config.yaml
num_key_value_heads: 1
hidden_act: "swiglu"
norm_place: "pre"
norm_eps: 1e-05
positions: "rope"
qk_norm: true
attn_scale: 0.177
init: "normal"
optimizer: "adam_hyperball"
max_steps: 7837
Each number is 128 + 32 x the weight over its row's rms, rounded and kept within 0 to 255. Layers, rows and columns count from 0. The size above them is the row's rms in percent of the matrix's.

# layer 7 MLP down, 64x192, rms 0.0836, rows 0-48, columns 128-191
size [ 89  97 105 107  92  93 100  94 100 106  98  96 106  88  93  94  96  97 139  95 104 109  85 102 109  94 103 102 103  92 107  90 114 130 100  97  97  89  90  99  93  92 106 103  94  95  99  96 102]
[[142  93 120  90 176 163 178 146 134 154 143  90 143 150 113 169 219 202 127  89 176 202 133  86 148 152  69 126 171 208  81 136  91  91 150  87  92 120 154 134  95  95 102  84 140 162  90 147 133 124 136  75 133 144 104 134 123  67 100 116 177 119 117 121]
 [141 144 114 116 144 157 165 118 100  70 156 156 114 202 163 106 118 120 161 165  91 126 140  98 116 106  63  56 164 109 128  99 105 159 129 160 113  97 136 107 111 105 108 132  96 141 135 131  95 145 132 132 104  89 130 156 113 114 153 152 119  83 106 207]
 [110 155 158 122 107 137 134 124 152 149 145 153 127 124 160 129 151 133 127  82  93 121 118  98 119  76 123  82  74  89 223 167 143 166 118 145 147 155 168 119 146 174  91 122  73 159 110 158 137 141 159 191 133 185 137 131 117 175 106 149 131 173 134 119]
 [138 147 131 131 178 198 112 131 123 160 107 123 145  83 151 144 166 139 142  95 121 163 119 122 234 127 107 146 120 117 173 172  48 104 191 115 160 126 158 134 191 178 102 156 131 162  76 125  89 119 155 108 191 175  99 129  75 100 174 131 159 150 141 106]
 [148 145 162 166 101 103 132 157 109 158  96  69 130 102 114 170 138 121  88 152 104 172  99  98 126  99 128 147 165  87 156 104 169 125  96 138 128 129 163 137 136 133 101 135 144 172 144 191 183 125  72  79 124  85 165  62 146 123 118 113  88  82 127  93]
 [137 101 117  86 115 147 181 165 147 139 100 129 180 101  76 160 152 166 174 141 125 125 121  93 102 164 156 109 190  54 151 145  97  77  93  92 127  74 102  50 156 139  43 133  95 140 143 155 138 108 154 128 159 138  98 164 106 135 138 115 110 132 108 109]
 [137 109 146 168  82 173  67 135 124 113 112 139 157 118 133  75 144 110 119 104 138  51 115 119  73  76 109  70 118 163 156 102 112 121 112  82 152 149  79  95 109 106  78 141 107 146 122 119  78 136 130 125  89 147  62 106  95 167  91 173 178 136 143 108]
 [129 132 149 157  82 113 126 124 153 168 155  84 123 184 139 199 143 126 178 153 148 136 129 157  62 106 141 116 105 116  95 113 111 178 148 118 101  92  98 171 121 139 116 115 158 101 114  95  84 136 105  96  72 105 155 163 112 160 152 133 100 192 178 131]
 [101 184 115 146 157 173 157 154  80 124 138 132 189 122 189 117  98 161  61  58  80  85 163  91 122  82  25 122  58 143  92 152 109 138 157 173 114 116 172 158 117 128 168  85 122  87 104 170 182 168  83 138 110 192 122 169 153 142 173 126 188 178 153  75]
 [127 113 123 116 133 136 116 121 128  92 130 129 156 126 164 134 132  97 120 140 147 112 201  82 155 135  88 105 143 119 143 110 114 142  77 199 171 100 150 115  61 114  88  69 203 126 126 150 124 109 109  97 134 128 109 193 103 103 129 134 132 163 113 152]
 [169 164 112 162 131 111 137 118 139 166 119 101 129  79 120 116 127 106 171 127  66 199 125 134  99 123 173 105 108 139  97 103 178 156 108 125 183 170 124  56 166 117  71 133  96 133 143 133 145 129 113 155  57  93  48 100  87 123  65 141 137 130 164 106]
 [110 105  99  54  40 148 129 146 108 131  77  76  97 124 158 138  73 120 122 168 109 156 107 159  98 142 186 119  96 146 141  92 162 133  76 169 191 122 143 117 155 147  77 102 217  90 144 169 110 116  79 142 132 155 156 124 117 132 103 183 115 190  82 115]
 [ 88 109 119 115 136 142 101  74 102 188 219 181  98 119 130 169 106 101 130 108 146 166 122  99 130  97  95 104 147 157 131 119 125 108 117  90  55 135 139  90 142 165 117  95  92 123 106 159 112 143 148 135 136  92 160 129 122  91 112 108  91 137 122  57]
 [139  91 158 134  95  94 116 176 158 130 101 111 125 112 193 139 126  90 123  25 127 150 160 154 119  85 158 109 131 141 125 156 131 128 153 156 163 169  92 116  68 132 138 166 129 140  57 148 127  95 164  64 131 100  88 180 149 198  74 100 156 122 160 126]
 [126 125  91 139 143 129 112 122 180 151 187  99 137  84 108 109 115 143  91  83 107 148 137 153 129 155 122 129 153  73 141 134 170 172 176 153 125 115 123  93 101  89 113 133 116 159 164 166 185 116 152 130 103 155 104  95 115 123 116 148 139 118  95 118]
 [117 128 126  88 102 162  83 101 156 111 165 131 146 149 149  99 129 130  69  65 102 160 155 103  93 141  99 113 116 151 164 172 228 109 117 132 112 112 108 189 133  94 128 108 103 147 145 114 103 145 149  91  43 128 121  92 129 149 125 106  82 179 112 181]
 [118 145 152 148 165 105 131 179  58 130 189 135 180 147 164 129 136 116  69 114 159  86  48 142 144 132 172 178 131 125 157 101 119 153 110 144 111  72  37 133  87 157 142  81 175 138 149 198 184 187 160  85 162 161 144  66  92 129 128 111 135  88  89 148]
 [150 137 164 100 111 149 134 130 114 186 159 130 142  62  69 164 141 128 138 131 162 123 120 151 116 104 100 142 141 123 133 158 125  80 155 144 132 130 180  77 121 173 127 106 124 162 104 138 186 115 138 135 153  76 114 104 115 129 125  52 205 124 172 100]
 [156 113 119 139 154 141 151 147 137 111 126 178 140 126 108 164 109 152  81 129 185  89 127 185 141  97 118  93  80 189 108 174 124  98  90 170 145 101 119 144  93 140 167 126 118 123 118 166 110 193 127 113 113 130 125 155  57 152 147  95  87 124  91 140]
 [122 171 120 120 115 113 149 101 108 171  92 160 105 108 151 121 172 126 178 105 169  97  90 158 159  87  87 126 103  97  61  64 130  74 121 157 121 197 138 162 151 131 138 133 155 158 153 167 122 149 119 104 110  74 141 102 145 101 102 169 107  82 135 120]
 [154 107 102  72 177 124 114 147 109 114 133  97 158 114 132 164 115 121 119  32 145  69 161 144 151 150 105 140 147 109 166 112 146 177 136 106  94 110 131 130 180 184  74 128  97 145 132 155 153 108 138  93 147 128 105 147 137 134 106 122  88 141 160 183]
 [132 123 115 168 116 154 118  81  72 133 142 210 184 106 190 180 139  93 151 138 147 158 156 141 124 164 124 105 150 186 122 110 116  88 145 195 154 211 136 171  86 105 133 164  88 134 138 170 117 140 172  82  99  91  95 151 143 138  80 150 141 144 116 167]
 [ 69 122 134 191  89 179 129 201 173 159  80 161 157 155 202 125  75 101 164 110 136 147 126 136 169  85  73 161 107 144 150 185  68 133 115 142 211 103  81 111 131 136 101 120 116 171 173 150 147 142  87 128 108  88 109 169  88 111 189 152 140 145 130 143]
 [107 119 111  83 124 210  98 152 186 124 120 129 159 102 108  79  78  89  76 102 113 127 141  79 174 127 153 122 173 123 104  87 136 114 108 115 142 150 147 128  95 119 102 179 126 118 104 177 132  79 167  85 133  90 134 180 169  97 139  54 109  66 122 138]
 [172 181  99 102  97 128 151  87 133  63 157 112  89 160 122 174 193 104 100 150 102 122 216  76 122  86  97 112 149 151 152 104 108 156 119 129 160 126 172 179 171 146 139 150 116 151 159 198 106 118 131  98 129 128 101 168 160 166  99 184 141 100 118 169]
 [130 115 172 113 138  76 149 127  68 141 176  94  99 146 117  82 112 107 163  99 187 121 131 176  78  90 120  65 145 120 150 104 103 191 141 164  69 140  83 105 111 159 146 128 125  99 187 124  71 162 106 140 118 136  73 180 138 176 136 145 168 141 162 139]
 [141  86 161 153 132  89  91  98 179  67 164 150  82 159 105 137 126 159 129 122 172  86 126 143 122  85 156  78 127 127 163 173 165 199 109 120 154  77 147 150  94 153 124  84 167 124 156  80 122 115 146 103 138 103 182  85 101 128 123 155  89 110 111 105]
 [ 83 102  92 196 103 130 122 127 173  93 105  83 179 105 111 107  85 144 149 118 112 101 106 113 117 107  63  93 112 120 200 127 124 188 120 149 155 168 114 171 131 137 132 119 124 125  81 128 182  80 117 112 124 144 185  99 105  89 183  89  75 126 147 102]
 [151 139  98 160  80 103 188 122 113 152 107 106 140 161 136 190 121  66 168 154 115 164 125 151 175 120 147 107 148  73 106 106 152 179 124  88 196 148  76 105 106  85 160 128 132 121 115 169  68  91  85 124 134 178 113 118 149 196 104 142 147 115 159 129]
 [150 162 160 149 132 178 186 174 123 107 114 105 133 145 158 105 179 135 115 154 125 120  86 128 145  91  93 132 107 116 150  90  95 137  44  93 142 148  60 110  92 168 180 107 142  94 135 139 132 122  86 132  91 121 140 144 115 181  58 122 155 152 121 134]
 [ 90 107 135 107 157 107 193 144 151  79  58 158 145  59 132 121 143 149 138 145 102 144 153 130  47 138 105 175 169  66 142 112 177 159 131 128 134 206 178 146 155 129  65  99 101 128 128 174 104  97 164 107 233 149 162 115 116 101 131  77 123 103 120 157]
 [159 139  89 136 111  78 134 208 167 130 159  67 102  97 107 163  79 124 147 122 120 177 135 140 173  83  48  93 140 164  96 140 160 138 115 157 137 119 120 140 158  83 128 188 118 105 134 134  79  92 158  86 122 162 146 100 106  81 122 151 163 170 178 107]
 [129 114 102 178 105 122 153 124  92 102 132 139 143 101 167 157 178 135 121 121 148 102 145  86 158 169 127 128 117 124 125 172  74 136 125 123 152  80 128  96 170 198 122  79 160 112 134 122 168 164  91 119 112 137 120 119 111 108 154 155 120 128  74 129]
 [128 154  80 132 122 120  99  72 106 115 126 129 106 183 106 166 157 134 119 159 130 110 134 108 158 113 134 118 142 107  77 125 135 163 130 153 100 118 136 135 103  83 157 125 121 153 163  84 178 110 144 112 161 107 105 114 101 153  67 149 114 135 103 194]
 [165 163 139 172 168 156 135  61  87  82 159 132  79  91  82  98 125  79 140 143 171 151  92 156 108 163 141 154 123 140  96  93 100 168 147  52  95 191 142 100 154  84 176 132 100  99 109 171 185 118 199 123  79 125 108 132  90  93 102 122 130  89 155  62]
 [179 167 141  54 150 116 104  95 115 108  96 111 190 100 146 125 135 142  84 124 105  88  79 164 122 169 185 166 104 184 144 168 162 111  93 175 184 183 110 106 110 153 158 145 166  73 121 188 123 185 140  73 102 107 133 104  49 106 151 157 127 133 131 127]
 [123 124  97 161  95  77 107 143  83 144 140 163 157 123  71 138  96 124 112 125 106 189 103 151 124 146 116 160  80  88 114 105 111 112 180 105 152 164 107 148 144 205 108 136 125 102 114 109 134 209 144 128  90  59 149 132 150 118 119 115 138 148 164 178]
 [116 120 110 107 124 145 123 200  75 148 106  86 103 140 137  77 100 129 137  79 140 107  84  78 144 128 122 117 119 135 159 173  51 150 186  87 116 106 149 120  55 116 175 152 175 135  72 124 142 150 101 117 182 115 122 129 109 147 156  99 161 120 153 169]
 [131 128 110 123 126  95 101 131 146 117 149  97 137 112 133 177 113 144 130  95 110 128  96 128 151 119 120 149  84 143 118 124 101 115 132 128 136 118 148 103 138  89 191  83 119 102 140 147 178  83 167  59  90  66  65 130  85 184  64 121 120 201 168  92]
 [127 145  94 127 123 148 143 194 161 141 139 138 100 150 148  83 113  87 192 111 183 169 172 123 127 115  98 100 183 171 103 103 144 121 121 189 170 146 148 106  95  81 130 105 122 153 127 167 117 132  93 113 160 148 134 123 187 136 128 148 183 104 130 126]
 [140 192 137 100 167 118  47  90 106 125 106 126 122 153 154 200 135 141 124 153 149  99 163 187  84 180 150 175  78 107 105 155  85  81 111 114 128 153 134 128  94 134 133  98 118 103 117 124 107 181 164 109 104 166 127  99  76 182 154 147  95 164 168 161]
 [ 99  93 110  59 115 126  82 109 129 168 125 160 110 106 107 142  85 128 146 126 123 132  74 133 119 136 205 114 115  99 154 117  97  98 157 167 148  90 144  42 146 111 106 152 158  93 163  73 105 157 124 111 194  66  98  91  88 149 122 132 105 144 142 133]
 [ 48 168 107 139  63 108  92  89 171 144 114 149 124 112 115 128 138  95 105 173 128 174  94 181  87  56 169 126  88  97 126  92 150  91 142 132  36 163 152  98 129 133 156 143 140 117 111 162 172 183 171 137  82 140 175  32 109 145  94 112 106 142 167 125]
 [118 137 124 146 114 159 118  66 103 125 105 111 151 150 100 149 122 103 152 115 106 102 121 195 101 137 121 220 140 132 139  83 125 113 101 146 107 125 147 161 195 113 111 141 136  82  74 129 172 148 110  79 122 160 113 128 143 134 120 173 117 147 121 194]
 [176 102 160  87  88 149 158  77 112 147 182 175 142 104 155 117  81 167 121  78 115  88 171 165 143 125 153 116 106 137 136 147 117 120 152  89 101 120 104 129 135 142  97  68 158 156 155 123 142  82  70 143 134 183  94 151 138  87 125 169 142 168 108  45]
 [161 146 122 141  87 116  74 125 174 219 179 155 137  63  91 162 150  98 109 187 199 127 122 168 145 154 146 106 127 123 145 208 152 113 124  96 185 113 103  94 123 161 157 155  63 138 171 146 120 132 121 140 106 112 113 121 151 141 109 104  90 158 140 115]
 [107 119 111 142 103 111  54  98 104 160 132 142 130 189 158 111 135 130 188  99 107  81 111 146 171 114 150 174  32  52  93  93 134  95  89  65 134  88 162 116 147 174  92 164 139  55 181 127  94  88 112 116 147 118 139 166 108 105 100  44  96 138 105 162]
 [113 178 131 180 147 122  60 131 152 123  71  95 143 128 206 126  92  35 101 130 153 126  96 125 123 164  90 107 123 123 150  99 134 153 135 129 136 118 113 122 102 110 147 129 145 133 151 135 159 154 210 110 153 118 132 128 127 118 154 158 114 150 143 182]
 [155 139 119 142  78 160 188 135 127 137 101 115 186 114 138 107 153 133 123 156 160 124 143 178 110 123 101 131 181 142 121 129 136 168 150 149 153 196 126 115 166 129 169 155 159  77 132 153 158 102 156 173 116  92 126 166 188 108 162 109 103 180 141 117]]